Part of a small language model's weights: tied embeddings.
Each number is 128 + 32 x the weight over its row's rms, rounded and kept within 0 to 255. Layers, rows and columns count from 0. Numbers have three digits each. The size before them is the row's rms in percent of the matrix's.

# layer 7 MLP down (transposed), 2304x768, rms 0.0345, rows 1107-1134, columns 256-511
102:104110148093157185130099113109138137140093087109198104122111108127101115139108076138099119132107137088142088139163151108191174115125135137105117071130128077103141129166138153066088103141159131107149110147102172116087149156163144078170147141145120096157159128106128116143144142051102123122179154123076114091119139181094142069126146156138095086134183106102130152108097156186093090173143141035102088096176133190115147126124170160117139178141129095128090138111119105149119172078041118177079117069148097142105098074138123136097110155081136142119124156140129161098136133099141120147106126132131105154128173100124161139175150188131172076130076117133226102125113096171092149157158102100173146156150146113118155145124081153138151107121112130122106089138170166146105098157159076
090:110168110074097172127127088102125041154170059097175107138111161144139193130127146143070084151085071121096110129125196116091083088135080074163127129133152119106135164096089160145148077144097078118168185112128125152186138153095138150112145130142139170155108106156144121127135132148104109110092121186095112128103141135143093149105140113115160144107151120123152129073122175142183122146139082166094149079126138184091172118131126166111122188083082150094120108150140117097139131080109129117105129166141161135119124128113146114070199110125160137197081124177146209125061126091175125074160205105052139115150107129170107084147192137108091205146071105154093074156124122147042083110076084103071043150079125100147157093080119168143152111140101061116084115121044139139095101090159125
096:158186117101141154059150066125100112122077145169139130136170088128097138165107122159165114173161183129141130075114164093143153170139173089192173117091071124181111139131137101127103055176098128168086123170132106128079081164148087168122103075145135123118116048098113127179125157116102054172086131107170107139113152067120166093113081106105075180155124082147087138127059134135132122083127176128138115125061105124167200144123132160160136164158109134110131149139083111068078139139129110128117096142130192110129157120102074147112119119110077127208077073098144160085105147133144042171131150108143129136108129151176078105101176198134129112152122130085144121092101116159142090128083110135099132108122049132158162133081147083185066119096152086165156152146148148179064145158073166
103:134099102065199104202142118109178106157082119123157113126109067097155118111059134115153126145165095086072156148155146127144143113063143155092153096131190161085031142135124119175063115139116149095172095103115079116139127093095108121082132083114176133108123079137147098146121147119116138153108096122094060110166123158112126084186143114109108116127130125100115132141080071142128121140127115169117105102109123148117168136082162110139160129099141117151078126086136139178107105038175147182170056120133091133103157130107093170117075091085147150155141131143181139123098066093139121097106154200125159115126149114125151132142105153097122133116108131126125080102110099152136150090156143123182067122121211118133107138086170107149169142082126187081068170133138035161120190120063098
101:104122133140107120127075182070075129106162147155127128135051142134141159097153205102145120107000130142112132166108165139122154114130137161054133135167128159092119127037061072155141116096151165125152128088123184144116173117110141128105109124144140138114209172133113102129116118097113167207172130132159082106135122124104081106128129099140138164174132091136100126129098161111121149124140125138097107133052142127190123125114145190136123193164117128162107067042126115121143086157089145132158112094133172161132098092129097126077141111064129132096149180170101109110107140056157171197083117128138104119157154139123090136115146112161120130091147137119134135110173140126127126148161126071120078083163122122112126121173140155130158161145102149117107060168105176178172145102179139
092:067134137139143197116159096159080142166081094120109145148165139162158108128160143135127099156204101092129156137150119150118133089125008187120136141156119082183085080139091091117142081058091161146102134127106122140165117129107106122116176133157130111128179128147149155146166140161147127135125130142173089059130144104196095094168153092126077109166106094092085228156104122136159143097128113096084110129151126071114131139063109149091154164076169084096122139166137130197134161112143103096112136159102125079114119118099151113082108066139074101153151124087065095125171099191120115104133128119189154140077122128136125180112160149155135079123097103127092080111077152181090177129143094104090135126132111141132190155131124128152168109099088125093071082143170129161154081157100152
100:116151112106144132139156147165138119153103148114131170144164124121135103177117146088143121157089124147165086167172099165173144086176124121109110149195196125153121120167150095127096145202135074142058161192110106098122143178084160108172123095185084113185138140078080075098135094158093170099047062140115140129166152108093069173136075125136058104129094109104136075132151133075143129121162120096116135132102140155053107121109186147158132068060110129148135117127166123120135142125138130152127116161099131112122149062159136118109109193114089170131122125121111139124142073116114097142143111140120137086136197157088129098121123160147112158145111085154177158177116106159080125110163108112119150144143177084169071207070118171141150165113165153194116127094092103158140138076074090
103:153133085151078155148124170099092076179043166107125131179117159124099145172119117155106149094174056160085170073143146080123168183136067162121158080124104152120200152088140090092113156115106121137144155112167166169133185129121200128121058110107187204173139123125100130115105097128097131088067082146092092124105104138121113139141086125143144076114149119148147096109128131108153132129163114090096177120158162126162095167151192084094085104146136133059164156188142107125078132155143120050127068091066165095122167113104124129100091201120153091195061086152127073102128137119119090170155060133101124096166098105125106130175105136139162136137106169117111100098122138077137116001116140085123121086074154134116123104163097133130138156141126130101102195139150106132117176139188103
092:129129128106109114099145156123106142086151161145115132105126151118109150146180116130106152117110086131142114092159109083046102119129179137111104079127135121125105086066157075114118184149093167137060175163152197113174130127139076108123186149148167133169147144103100141090158192145162116072140167201107095105122125111143179127110127149116070104118111130103128126113126134136124131144088145152143165142118118141141158137133123088085133161096149177091074116134112058134081135080174148113143128161127161146113171150186168137121104139120129144100141171096130142150099181147074079155085137110086114146087109125168090109105171114114118170153134125150122151121097124197162066107175076177143117119153164071164145125116129072085086109098143137155100104135098080162170039135075141
090:142203172116135089126097152141130126109155147193171131138066113127171149085171092075124153170166091093151182130133198135112140145106036119143146103125138192155063084098109131185129074095091165142120156057114178147102119108117114121141081171096139166145118069069228160111152118161166095132107143155193170133121118097255101108082085106121115162119095167144158118129145082157147178100134147163130164084133069141145081117156087160158145137148168094072141139164107157158226172105127188148160054114111152132107080145115108142176152182158103108073111104136179042120141109153149159125077080135138135140144143144183185136110148181115093123156125097170117123136129176170156156111170093186111131125123160130123140135113131162133180060172117141166152117180143170169111136108083117
097:066164176120095145111117146127092105047136088096064147141129146120114085155152135134090091088140135111113097113118108110160073158118118134117142163155177147102153120094160173162114097106141110125130195120173077119125156123121170102136169127154165182130139141056108139107153109147104054140074120159160131143177119098082145190155131029119154106120107087114162160148141186156157099104125121081079133168091119158182140102078143100133146149102161083127105179091169162110169125183132204115116100087145145135109119126158117139191112131105109155097132105152117134122074157128102167111137126172085147117112061104100173173064103153121123108154022135149144096174066135133127144103146134101151140125184102108107082156157239094193135072126124135173142202088084170170095185096073129
098:109165117063064091126110133172171118197106125098078165122120109173089161160122150103109077050091113129129118126141147127133099086128105167126120147148126136160138103077072143103135125133085102101103136151157088103181133141165105111106088094110179175035069123109102102136185121125173160116140102134151185113103129166113121128149116175107080154166167201104190174081167159150194115154104087137161133116093140079142129092089172120092133183130110129087154133164060124110122157067097115135139106138075177118162145099127193106102175174114122088085061201118109146085098104179083148130127095117162147140119129165100089176168097119160095069109094082115142187141128122074136106171111161121121123155157106112131145131131130163136062069097143130115127075084079152127083174198088065
108:145128082108139138122149145218056066139070096150142144093064059111138031093138085116160092115156081092118096121116116111117173125171077143140111137101102176112141176094118169052125157119130168124178178159127138108163094156093089113117094095112135101172142122170114079083051160139107087061111106116117123104142112178109145132135096127169115157110096091152086080090131160116153129177143128102112130093096140158117141164128079161190149141118159124112090129077137108112155078088123091098159139135189153121064168111182126109157135100150135171104132100149109116140097166112079102137126187140080132161110170105153098072052137132111169103164056112134120139216100159135101130128116132154133122091102096122084122154143096161113099167051142093130105149122122115091100146089134129
099:103119081142139059149128080175131117141101119120127182154108132196148131157089172092128117103148155137154140115173119107070145124116125159083149113154087152123151178124124119131152088125094163161113151185154129156074098128124101130145073094138116111126157083152128097113099141202094142113083149127140097063134136155126095166119128109159122121113101148111065132153122129147162100113058125164169132124116131153123138134130136155154124083141147109086117103115117142095131054127090116106152142154070111128133109192132060058082156164130092113138128087104107127162170114097102113169116150152101077118145114156180108098148122129116107161094162128184175111089170152086084119163076091110117121160122164099110082150096116143084104180125123121116134128098134115173166168123111088
097:142170155100097076116119096142154127146197117143151133127132105158193126075089102142093085130144023174168113054177088184117100133199137154141108157103099055090160143114130134113138126128184110082116148144168124130131147052133088172121147097054110128099126124173117135197140073150165147070142141134089159184129139086095137132132113147125119124124098160136122135130171166091139108104139094083130128074181177165125123190068124128171077158135132124135079068146124179132118145075102160108173113113088118116131148071146140083136120122138163135142106143000140129134122146135107155150112126116160142094180046088161171156119125163096107103100154084136121067140143155103126043152110143199147124110125124097137105087129107154084151147125136126070155156126126130145160126122140135
095:066121177125155081127129076072127125214140194072113159125145152116127129126091163109107085158143114113147115114096097129088114158136090125133115155092182110087138162123163122145176062090072143119064113100113088138111129095149102093150125119106146107130113158144123148195148121117143103100142103126133072089179158115143112126103109153172124126135091091120093164124173099148156038102066104118119161103148071098129115115148062166141151102086154100181135133103150102148164127201165132128108127127083140145054143124120114092168143145107161130096070119171180119164113125138117093180106139069126181098130095142107119125129169082117138109130145127089199134158178153162181153101126123130133167136120130105117160172107148173137193184207152087094137121145140180116076084103126044
102:094078168163129064123185164134132108203102151142147126163126106143135149117108076133080125107061040155114140191073088149100126111108143111187082138157138164103095196073103101170165132094104140120108127104189157146113118029111121139116167132115124152214090115055135133154151179196176141120071126140174126109082125118153211150125140146160139129114136102122137137093134097108124107142127133104098099132071171131109119158138165175130137093137144159088166101063081083119149177093069118157170164091137164128158118098141110139117095139080104127101120106098087093124075129113128087134166056112162121082178078125163101123147204143121059072128118141157145111151128153112134084152164128145083145120158129163121142143186102101164058095115159168165128129064157136151087106121122188
098:101101168113117140132094104162108192137152130106123029156112126087116152122119144093162133117197078154119115052125144143148143094152157119144158155139089116074105088114153122138100088099100182099152087079107116132124123185168057168090136151159156120086060118132129098163119130117178171156066076093104097127131150139098092111152132161133121117123158166076177117099117084160133121147164078141090135092142127154089123165143192129104104134130119117136081162170057099076140128067219074095102173140130171133131184097143143114106105134146067139202132104144163160107080138079066088122074152113128115153093155113129153127099121083134091148123166131120156124157083154099114098123144153151134178127039121121080132118188171127158116112112165088099088128135120193144119066115119097
109:179109150161125161119072150053124128136119134112136140127113153117095132173106090196120144077176125086201153083137160099120119145077087083142103110072080114088185151064136166115102067140121108151101156141108167159106141165178069112072079221151153136173116098109155092151140120145113117110131156092126143080122136187144167133123109146083151126135153122209156158050131121106198100141119084058072133090135103166086189122143122093073097057115169129172093112099117144167073090121135122111106097149110134174178064094116069134103176144174126075124189124100151129149164137170139142112153136098079158156155114113140050151171124165072090166160114138158091112159184082140114125098104104201137145130081149082115143118155141131065093047129096148107152155168166120110104139109164157
090:139135131110108156132178096154146209140173145124115096118110152099172156044157145152116159070062145158114103081109099094077111082180064104126089172109124183145127138139130120158117157185091167114126189125136125156142096122121140142092069108179088118125158067190124156135180110113159135096137112137144121138145121172109161069177126075096142165102169133080079111146115130109156112157137134164083096118127159159162204149115179133119168182172129140155111092105151175119158141160093118093131154173148146155150119135145056176092097190107131126120067154141093152120169082138146150195147104204117048172135112119121108211113072144109114167169146127049143156101127125070103167112161151106079130143113119130173134168195179135107131087119199161125121116165124151132137109153158161
095:170097089154161102108137115122126087160098121128199131151142172048132074129135143087127124135073116113135142102106137101103116171135083106119146087150123157150142171144092091141064161115138085127105148114079153115160103111100131073117136131105121151144152112146134148145135091127044126130141105136157172059144130116098110144100127078113081116182122182144116124142141043105195120150098118126122073093123116130087113164096164065208067103123140101123056142126177056129103094172108105136080104105134077090118082194172090106176120137102147178163123145112148124103147127173151075148149083100122134087144117131120188172169134155101074099118070098150090117143151157095145081101144065102127119116101121141106110079165120139106107126110083078109133032181169182087150083102122119
092:084111114122092146110107099068072114156114106025184107106083112155145151153120127094160170110014131122136125105112139112201146157171084132126150150060125105079078183103151173137132122123120103146113141093122117103069154156154116116097118094095106050159144114122153091097094150169088151090135151107160156137101157136124187127049095070124123135147103113107121142080107142144093091086139170121142159113141111085144150075195151149092137153153135120128141092065101110096183152183124146108128147085142147130088098154106110162169118153191086127141141126118149108157128084107092166145122165124143135178086059120114154136140113122117121141126116163113070080129132189123077076095072160077116165124151171151106151121131093156097151117167111105113114076125099145122159181026070120
097:169160120192120120148154149091158159143117115112134160081145117105091146106108140188148098146149151187152127108154102168165175152133123151109183093083053125212128118121076130127076155108156105197117153111148102101163068159152155193110078077152190171090162109054135104096120073147172117176099074083137091073073175136118162078137098162122169079170080174080090182118160119148110104160153087173095121110088119129093182104110138186152139152111107173112126181143109179157130083097166122163134178128110100205143139110108139115109101168112195050151118163092141169087144140156089119160072178115113145156117099118084157116112142108114126140123133112121109071108127190091128104158143138121104130218146083104129158085088145199183119163151111146111111133117154162131215107139178142
097:172141192158108115082063092113122143123128153141107090177092107075110193098194127177094049081136194130142129144142110127154161151196149103103137130139125156134196121074116140092135097130112114143097147125136154123092172114107095122112139180124145083149106127147113134169110111075144122134121151154130103151098136138165122081163125158108061094115134132121112146126140132113172125148189046125099114133133093128152101130082127125120068206156186135149124113110170160117070128072141095205109147146132125074213128123083148126144143141133148173172105138126067111129132105142159165082152095090136085150156160122146096208099099086132073187090130154163132184126102149118134159088103080104089162156139141110097067162138088135118184159096136089125128116144106109191101099132070081
098:091134156075155123121107122172108136113128092093088115083137167123122115116131166097122112041089113135121110094117132141151129169144103108180067065109143116042100077096185100084117124136132173128085143085085154150142116125120084133131140100114158049088084120187102149079188135153162133079103148126112098138081059178150165093170126156138129141106137129129124128103146182176075113103122127118096141140176144142087183137082128121107150095131151131126133185127067156131119122125095154141119117163126119142197119147131109092038182154132157068074182169139130111176120173147134148149117150133081138159096148130207159146119070158115051122157076116117134121100136144163167105153127099110170129184102148117127074118118149095137159100122124138095135109066180116184178193160129138
108:155118181129110080171113170155159175149147145150139109144150104134144179158119153228096159126104127119117120142141138095163152133086109098147145125132128099064193111085124154150105136155097112122166134125129143097133116128139097112120175151149170090142172147149174120163139143124159147131127113151161118122152168161148085098093163129177079152131122155137118128138073133148149129105174133092117100150133155122070105129125123108161101130161106139066099066111093162174175199160111116153076135158117110158149151111108088091139152186108096134137118205093108060136117153114102084128170098091077154116144077109140144142104086159154141082148152109124099148125104161120122126133172104091090109117151085121178141145112156098149163083106124131164145067153119123172125104140167111
088:072132140103149144162092081169100117128143154106177145122097152095096129146147120093105102141105147101142134100186167171058055138073127110136087135108102105128067098155204145159113120078099158121112148173200127103097151108127124146009108129060122092116150131118144143136148091089156155141057101104155150092116152042084079146076150160107068189168106181156104140077078054160088154130208145101041116106182145159171076164127126070104111160092142141076130157122144164076087154140130135146104098155093155168125137091146137136035125128117152123196111091116216089160162123121138125171172105106101123136150149135153122160192122129123143111089142104134069097112114124135089133172144120139147090132140107060089129084135102138098099084106060133161172114111103121188026108100085137
101:118101175102130153073130115084118112101192171138042120107136082113095125150147100111140150131137133121161150109160085092094151121095101081155125157132121128169121154137154130150079138146123143109176136185099128172163119126157096170174105072133146120194138109098114144121138162175133111096119114140128167118154203061164083163140101168121103113074149175133103123161158155096071082108133164138086053140152111125083096155156182113162140171158128151144157063165088205158140108155090137154114119091167149146113181130102117120114100134131137196090153101119133088093099070138147112143098169061154088168113145138190143139103102126107100159145121151174164146091110137117121167149114163116154100085132091080114196108098101079167118124123153187089165167043086145153101150120110139
# layer 7 MLP up, 2304x768, rms 0.0639, rows 1108-1134, columns 256-511
095:052085103215163139115115122114194149107125102122147116144144072071122112122116110127132167132107114160108149152123124141084162082084102141150093132117172078127171128117078082171114123098142133162088107154137119046157126092090166098106122116142125178090164163088106115099058079136162177081139127168152156087150097128110169124136179138138089097116142097102090082096110074155063112138099139178065141104148179107110085079141163068115137152092108098120097089141090123142139124122104098147134094103124123121115107148131142093171210170072097131123146120111106102091121123130114145107134078063125116141101118105108066141032045140142132096118126157088154177099154062126165146125136105105104170060153137144139196143149101049086096091111104147125151114209136134089145157115071164
099:128051124120142137154162125131156130138120139141116087113149144093114126093167102079169115106159115104117166138155123133045124188139171131171127128160127136133149110106113057124110120161135140098128157098147163163142125117125135149088127145145091106152164151120122178108151123037178047164094069131100141104093077106089086163187138101106108096103115143170148103100101143156090166183113108131166098095124143072112130142122146159121161145083148127096098125121210203135237081162146130143136096176141101148124083147139116161097141157139161185094134140170141176113125153214147210181104140146145149164146173095140113081118113078079215129126136106144148168098076151184117155132134108158072194086151093107191111206123101163149111105114167189125155142101137057137159133121121126
102:168077169169112150185168105154147180093165114124121152052155149108133103099129150137132134135157088166159135143129121155099116099123108181091132138106093138150125117117077150141104125077095077151187113209118096135172164079104099131105096127099112164171100182131128051119099141119123125138088156154104103111145150180131113120129113107115166137134183117159087081119128157125111142141119119135151115091120127123127131140139145095077193191056135147089148144135111130203103119124194136098135189105128158138089118130127100131105133172161122129160104091084062170130134152169096105084124085128151129170121101063190157138190098095098165188147125107064153195075141078166110101096119168151074084087093098160139161162102150123119161178080095149168098031095152175102079139167119161
098:183106107132112109131180155163140146147097131107145073142110164136164151086110115107157140101125129112122134099159105115167145181073057119082092121139089122177109143169170082136141119127145142120081113128104064120123130161139166070151206095105116145177117119136146104122112146137138150121141199143140154154037165149127165138061157094173178133192127134111119069130108126117130140137159117117128072177140160132105104121180069124139058119134128127092136132089111097061143140104127135163181163085125135097124134182125112143086119161121127117115171114195107169160109085119096157137150137111100177140150142110109119118045106163147093118166156141182119141138119063148101142193183102092170078181105100111178146104104156140099110104145119129166079102164141128175157128114122157
098:177103078134133105093113142114201086122118165144043190139096140129116148139154166107181096162093131164108101135140077092105114116152126146043141081131129143173166126135177128103132162083074125089142106112122154096119097093136002123151131120079137178113112127100128153122076144121148100121107102151128157149124164141187088097149086146129112115151160148131093104115137114110128194161153128108118135124111192166105111128106116159122117135141085154185147098171134097089120141168126145137087158145149166140156068143056163122133142125163174084194140155083096127102155138106103139097112126162102161075143083125131061088182153161088131067175191132097121079030157190137172080131141155123110071157119153131109140136119058110090112126132086134129165167133187122098100129082095146
099:128118135179078183152176127130143137188123126136181095133186120193114159156118101069138174124103132127146180137101136104110144140092142134143126083125174127134140160119126181131140183157111175136121142136116137155155126140074129094138149074137114113106132102109150208098108207136150106126099202178126165109123128096097127087121111129102079096174135168130084137185105082142166105090096207128138135049136177097132194098167131086128097118162126137170090162128076181140108142125145076156088122131129147137129130119094115178169212161159105122069157128138063077114153126065124197116137134086138151162091092089207124137118140135126098066094155121111112158138083107148143123145150134118137100145108170169229076131152121066138150099107125134128172117145136125137146089104097092
093:120109131133126135117134143122104163139129108190139169126174144085142177143145121140075096117043110149097101190128083091168149167088139147118146128113158125149085075146082092107111168113149112122139125194147149141163131176077081114140123145153156095126162118178129119070151144135133108152096130120164127107128113184129099083139123105092108168155157112110082126115099179088169139080169061136139144061117157102107150086132110128131102156125099125126128088168090125169130119169132102110091142160094194149140135196152174059070120121135162107082097066152082135107209094121171092153135143093126095155153177135133124153101099138155072131148180139169165120095096130177080179097139110159130119134153105079056157142134131114126171078164038127170110087125189172127082083118111146
100:185123118066095066160142111123113125148122150110127073161157157120154152153122111093117119096113164139097142059186200085161123152129101125159168152126135087164152130134182130101143154148114177172114144164133133155085066110117140144105162176142118106160135140143128109147138065117072124066146093150181158153178144156129093128127189116105098141075065095125128111158154126103083161088161095101104136146179080114086133156113087112115082085061114122144171114181107164152087126113122157141138101144103113198173119118179109126208152190166129133172123129129087140058149097123134175126156107096071123145074141129149189192135154150124132154129116090208191170130159134086196153107144094138101133092116133124174046118110127100169115119136118218156102118147119105161088145091153088
100:151105122118080177080098093081104156086121140125089066083129115152134147142108100119088078140123145107138112122116035124187119142127102101185122134105106101129167142142117086125116180166126157170119096152116191161108173126076147128126099133117062169095121127163141116092152114112146138150094095114054104131112153096118157125049141185189128138097171117107104150124106176087116166141103054115181119143174106148144128099137139178151099103116110148127120155098142138119097130059169118110051119112100132082158190111151144142077160151119150097086138124101144145109151096091140136115157111103137073174087171091157140169152127111185084162116139115134077128117157103133136142144167143151126147120118137129083162176129155122109019070087114188122145135158156164123128101138147133
092:126121146090097087088130094126133106149184130162153125136158149189132199111111050179113121078124097108125108104087135105094176113159120086116146105196145130134103132091158109134162092117148107170120102108099110141159177109157144123157152131111128093121099092169135086147113166117102151143122107101094129126145105172122164147125146109102125132101155143186115145081105125154159116112127113137156130109149126111056132128107167119117149125115097130130151096165111122153129130124192175096135155145059227128140151074149080111147179080142161081078153130114092067123105104161095113176104082172165142160149165191113170145092134118120121108099148176141103177154107126161123137138146150098085115132098132135079144164150149148123126169144131051104141130066102110198128110161115140
101:135130110122161116075165108070169136093137157145093078151126197123056133131155095178130111100091137156139117155127059174087108155112108182059098143109193142134115068122130163138183157153109151128147151145089138120121101160069118143125126163114169087131085161106156180104162091149101201076084168108134164122138109165145093128179152170092111159144171096168094105146162149057134162126083082166134127090085115069120154119138142145130152163089214127197112135165046067162085195130124098131167148101079144110127145129094125123167064100110164138089116172084091172173137122116062146122178125172065161151145083184106147152138109095136096132120103164077113183137157100099106150154122108079165110126155093145120112140136156074129114120128168125102187124134079128114086161087132134
107:132077139151119147155179101069127159154126084100067093067139134186147206088063173118130114160096149158171173130102151098147084163153157122119129159152142139143112118165187143105121116176147076137076142150108117097147054171082142174120159156118154144101143135146121180130112109132128100131145146156141111121104072126104086125145203062096134108134149185111108073187155079119170119136081124150165139215085138119107158165177127134167101099132149218087112177109174171117170116173118077142120116119088131110176177142091093097095156125124092147106125109074142177099162155106158120150097126187094128119099148093130145172166077081133168144097164073166172074146139095110104136165151118111139137124101094168062100094096128156142078149065109199125082071052054114113108122165155114
096:131059221154151135192114162106119151090145119072092110053153108124123133135098138129128103148152123140079146148145116130121078085093109126091163057142169194149128118139124086079092097129089152147184160026176124114181152082104143097112158097212087161101126118168131187107132144099144126168139117129153117149178166097207145132157117153090104106167066180165207093139143065092098146106117108109091105126105127121157074100085139103136064095125130112106150101108127134149129136200163094086146152099152143091101107124095083100185104118137104135211117116156120172087134117161102086118103116101111105110060090158170109093093092134136150125117115132084099151113129176149046110091112091098090133124122179174147090147131138083050118120133125088099164110097120127128117149103119100
096:096116059134083087137109143176110097135115130154180137118116146098156187140176172111125138075098095175105145151122124159130166052096094201102149099063166131103150087159099128160118160085158109157121073129101135130147127087127193182128159125081074116099156133200131161141113177055133092102121125126122169161142097099117112169134183162140101178162143128117145107101139164117138151184159134143130075139134092164156128193171152106111098113109186156139124100170140203138139112182124128129136119130138131142170122077138126158119167161129115109122181123156166145049154134141097095148154138099149086161084095116133070146174148074129092151108153194099145070144082182125101174145234122100098146155127101106131157073131185097125143126110134143154179108100143124116158105076185107
100:129112067126099108120131108125175180126145119127116114125156125135188151160127126115078153101144113073061126163159047105147158144121095079122128087092077129135157107160126130120150149145131185123145164183112137111120120134127079111133167063086148131137146119170103143198124113091073139109077117140133148103148109140138137129157170141164096102081113169106167122160176104174121152097178176150084130147126160148114158083143137095142150127157184138126086155140081078176115139150128093137172136175150082142107091178117116085111133166093139124145042065088142142183144161062137161181100117083200116053125100121105148124091077088126150117116120121130145111140135163164089145169158087100134110133158161140153146202179145117126081094098118143150080155157118161127120130072142102
103:148066138108085155140154134118131141158088077126130142177230144180145096161142099094157118131100164152129157128111133079135135171099194101110118174203107118145074121126122122099083122189136100175119186139154114162122110127112151180098141161139147129183112095127158187084098149150151097097112157141174229109105123137146107146145126173162112090128074143161127070107091081100151123136173115122157127173205147110095134153198150083114158107192152107062136153151183156164125126183143147134213166122088120102144148160074129136099103101153172140074089105115127138129102075084189106088091108138117096212090132048076125162171158169180132127121107068096162176098137146093086111141176062128113051160098121144166142138115182153169154091123165082124147162158081142141163085149116176
095:116102087171142107133123071111118122154139143155097107172125122140142098083208096157097128138150164064136129104131092114097077119102146090090139119135144134094148125111128105101135138166100118116138167171203193138139148066123150113123117073158124131147136103143110140170125089133122118129164144062178132104133148171110142099152171108130157104061100139113135137110127102112132123147071136123044165172129107115088121112142108081164207110155139119209128114097124137149111119152153144182151081131139127106138142161077085086120114109097185146114116142088075124092193182135054103118097147119133108117143119158209126120164129093146078170130156095075107149129149103149135089123114144145161076112157108107056108134112116154141128058111143147132151144089126182110092120109078144
109:148085148068164206115114119116085086141137118097160137100122173133132145135120073142120114125145098132143165086160119103166099145124137134171125096128148101142197052072091150147111163148134161068140118104149119100108150134105111143072087147101092166160183157129155062120136059125101138134110115134140098131126141078117148090064105127124183137088141116155170091111075080131127087107082102072155145139150123114149142102152112123125138121129145147151111149119156188152162133135174146133068084190098152129147126154185112113104111103127117135179107084128148109123155168128130108121132134088148111097128161176156128129130132144148103125144197179145118138114151058130107133204213102168123140157122135122086102190138139128109116111110159155137120119126075107133049157081070125
092:123147143092192108102083163126139122107133166135147163150093103128119088225168134087062160193150122119077100142125190130088132166117148164157113050131106146108151071116109150138123120108154105126149090053096123097133171071069126124117160167093167161126143150113138131152129153130155130165199161121105169133148125157086116085118122132163108085169055107135130190098128137124097109164143155149161117147191131137115178095109108157144101071115078158101133131143172104149095112109127152129140133078107110165102162075103105175157203111140153178174097129077204033169117153146060130090074159115171141049097193114194100023142182138131119088111122140180080187112150158171114135145115091173194105156187162123110060102097147173158123106162098124103118187151175103126095149045138097
090:066121137109164181100118104121136182130142101142114124140093124105158082138206117155094129153133172114134120167185118095108141099091139073076089193141136139179134135176130132082188195168091204094110160108107167165136172078146114070164120215160103197128163158138139072142117143152106146102167115125142122096097079114098121120160117162073099150151139105051096161168166086133139124136165077161197145089137200100140117189063129165140160131174120165166099163124139180179093090165090139076117140139145160113096142113125106061124120133137141129183153127124210103156171098134185129091110119101160175159156186160066146120173081153131138141127109096191100110148134134174106119109138116109165074056157133094148155157177157072117100135168101083172104088130114106137159087132181176
103:108104069145073115111165119085102173176074184105170177087102133158098120108111103141061099110140157139136116120117120139105108135074128125130123103090106129166083103120128172126124136162117116147142152125086142149072129112121130177126115108116059134151102134125190085129072133130125164159107204108173111167175133118182080104118130146129143125116152174131122138145100098081098097160143060093078072113114153145144090140094140119141129191136168158102128121146127112133173125135070143145090181149158085096103083130152107062153093156112122181127136086188095114176132137182086161165188171162136171154123087104108096118121131104195150099126115125163101095128113194128116150141100094087138175104167149143040091117068112137157119158175069129169068105059116073123172141129165131
098:183152215125090080151110159112139078095184152123135090114120116151128181119078125116197145116133107132090144145129143092137155107216108083124139124139131140192170186070136177135117121122109127206087141101139120144134137088107083133093117168222137174133144156113132134093147150096081167090142127122102102152128109157115100101136149140126124129154097114143092090119092139099147092157117188165180145109147130142151057121085092156129103120103157074094095092089130153154097143136117054191144140138083167121173148151111127142106184139075164060106130124129059132106159100152114126113127126061171139076131189139133089081160116105119120105119109184084186135103142122105151095148069122172117093180165103118221085124139114139119125130164162112068141136097127141143105163107151168
103:067078105157108107149114138121107152044150116154110108101117190150120074122156095083131110182082143150133064056156119122180126135167156110120139067148093165143151124105088119115105105149084085132139157156177148108133065162149090120109160167086127099105082160106136099089137161132165126105107124023161125123143147183112179131154095126110161153140157114085133137100175075157141097063131131170149109186047124088107068127151137142106088122126074106163126121134141118174166125148122107105118133155089142131101126165146091139075140128147152098147105155111204149140116127074143140125129049180202083143149117071164109157108101168155170116145145162156128135143106144111133107149131133079099164136149138113177139124073172148151177139165139140154129102094175158146104166168081149
099:100133069135147159180082092150165107130201168118188165139120143097146157125148169119102120133105157158116115110161154103163201084124118113165086180147168122168118137165179089110126099099131077136124085159139181110152113114126163120185087164128109118170198107102091135130079163101105114134110123124048185140131202114111111122121179107172127156152116142079086177132135154070083111131118129133120064052098129132116155143160120076102140113189117148133124160148146155083016097088113123100119120108133061156079151111158093073136137155136147049122129147153155213179117107085110181166108133170169117147153142079125114124102130113124125172162151078084105117103099140121120125161130160172173114146138051132126210093137114166147167177110172132114103151120077152103132075117151168
103:162121071164175127167134118120125100153153147134152123075123141141127168111126124187163069170086121107149099039127074137151131089093049150111116119146159153189116090154126069146129163149162116143164158110099134167109184159117166025118106135108139184096071182121052083118156132097148140130126186092169155114080115139193100126099122126165155080102156088059190102132142166153204161092109141163127186122128136134159199157061179151101088117118123112132156155111114130120087055157165158169075137164133117113140144196095140117102123086154074098103102162167098110152102117094150145123133067096140136066085095139134098132110159092137116160179129162126127149127087138169090168109154182114145109196138182173105122086100115103150130128170179152109163132160150203100131123125181109
097:119104129130171099144132149097161090127093097142120159146128096102196112132122133146121153099118133144082128145137135156078090150109127168130144119026155174116174161110115174164148092090109148134111114148074115179157088152100101140152119108078138096163138079156097134151115127072132177152117176194143157152145134102139183151086084161180171152149094136137127099155152101130142123152126123129134148122117177116087125157121104120164105089128152119138096149163134093142095095137106064109178184128148129153129122172121118128165117103096122086098115092150150122182113117153089131103115178092131163075111110114117158157147102163157124155118177166142172089116122105101132095118072194162090125108145134156062072119089088092148138147094138154201166212155044150097090126109162092
099:142135157147156140148120110120116125148090113107097129132155209133116061113124092125161116094174109087122113090101142147113176115146153096112138170103104107075173118134182129093088133110142116120112152121134159169102159146136070045097143086098117150071092193159192120120149135148120160092142116163104117155181098148097110139126166142127123178124151112150133112134096169142163162152167145080150153146120120104112072084178137057101113117115130163198129158117153094098156131086127129095125207106152134181109141167141088087181086136166152121118118087152154069167107141120134111098183134097105122116130127107105052087175099131195141169078137154084123127098092135172069208156153138143125110185153174150107149167137168143152107140124140185098078140127094165164143151127112069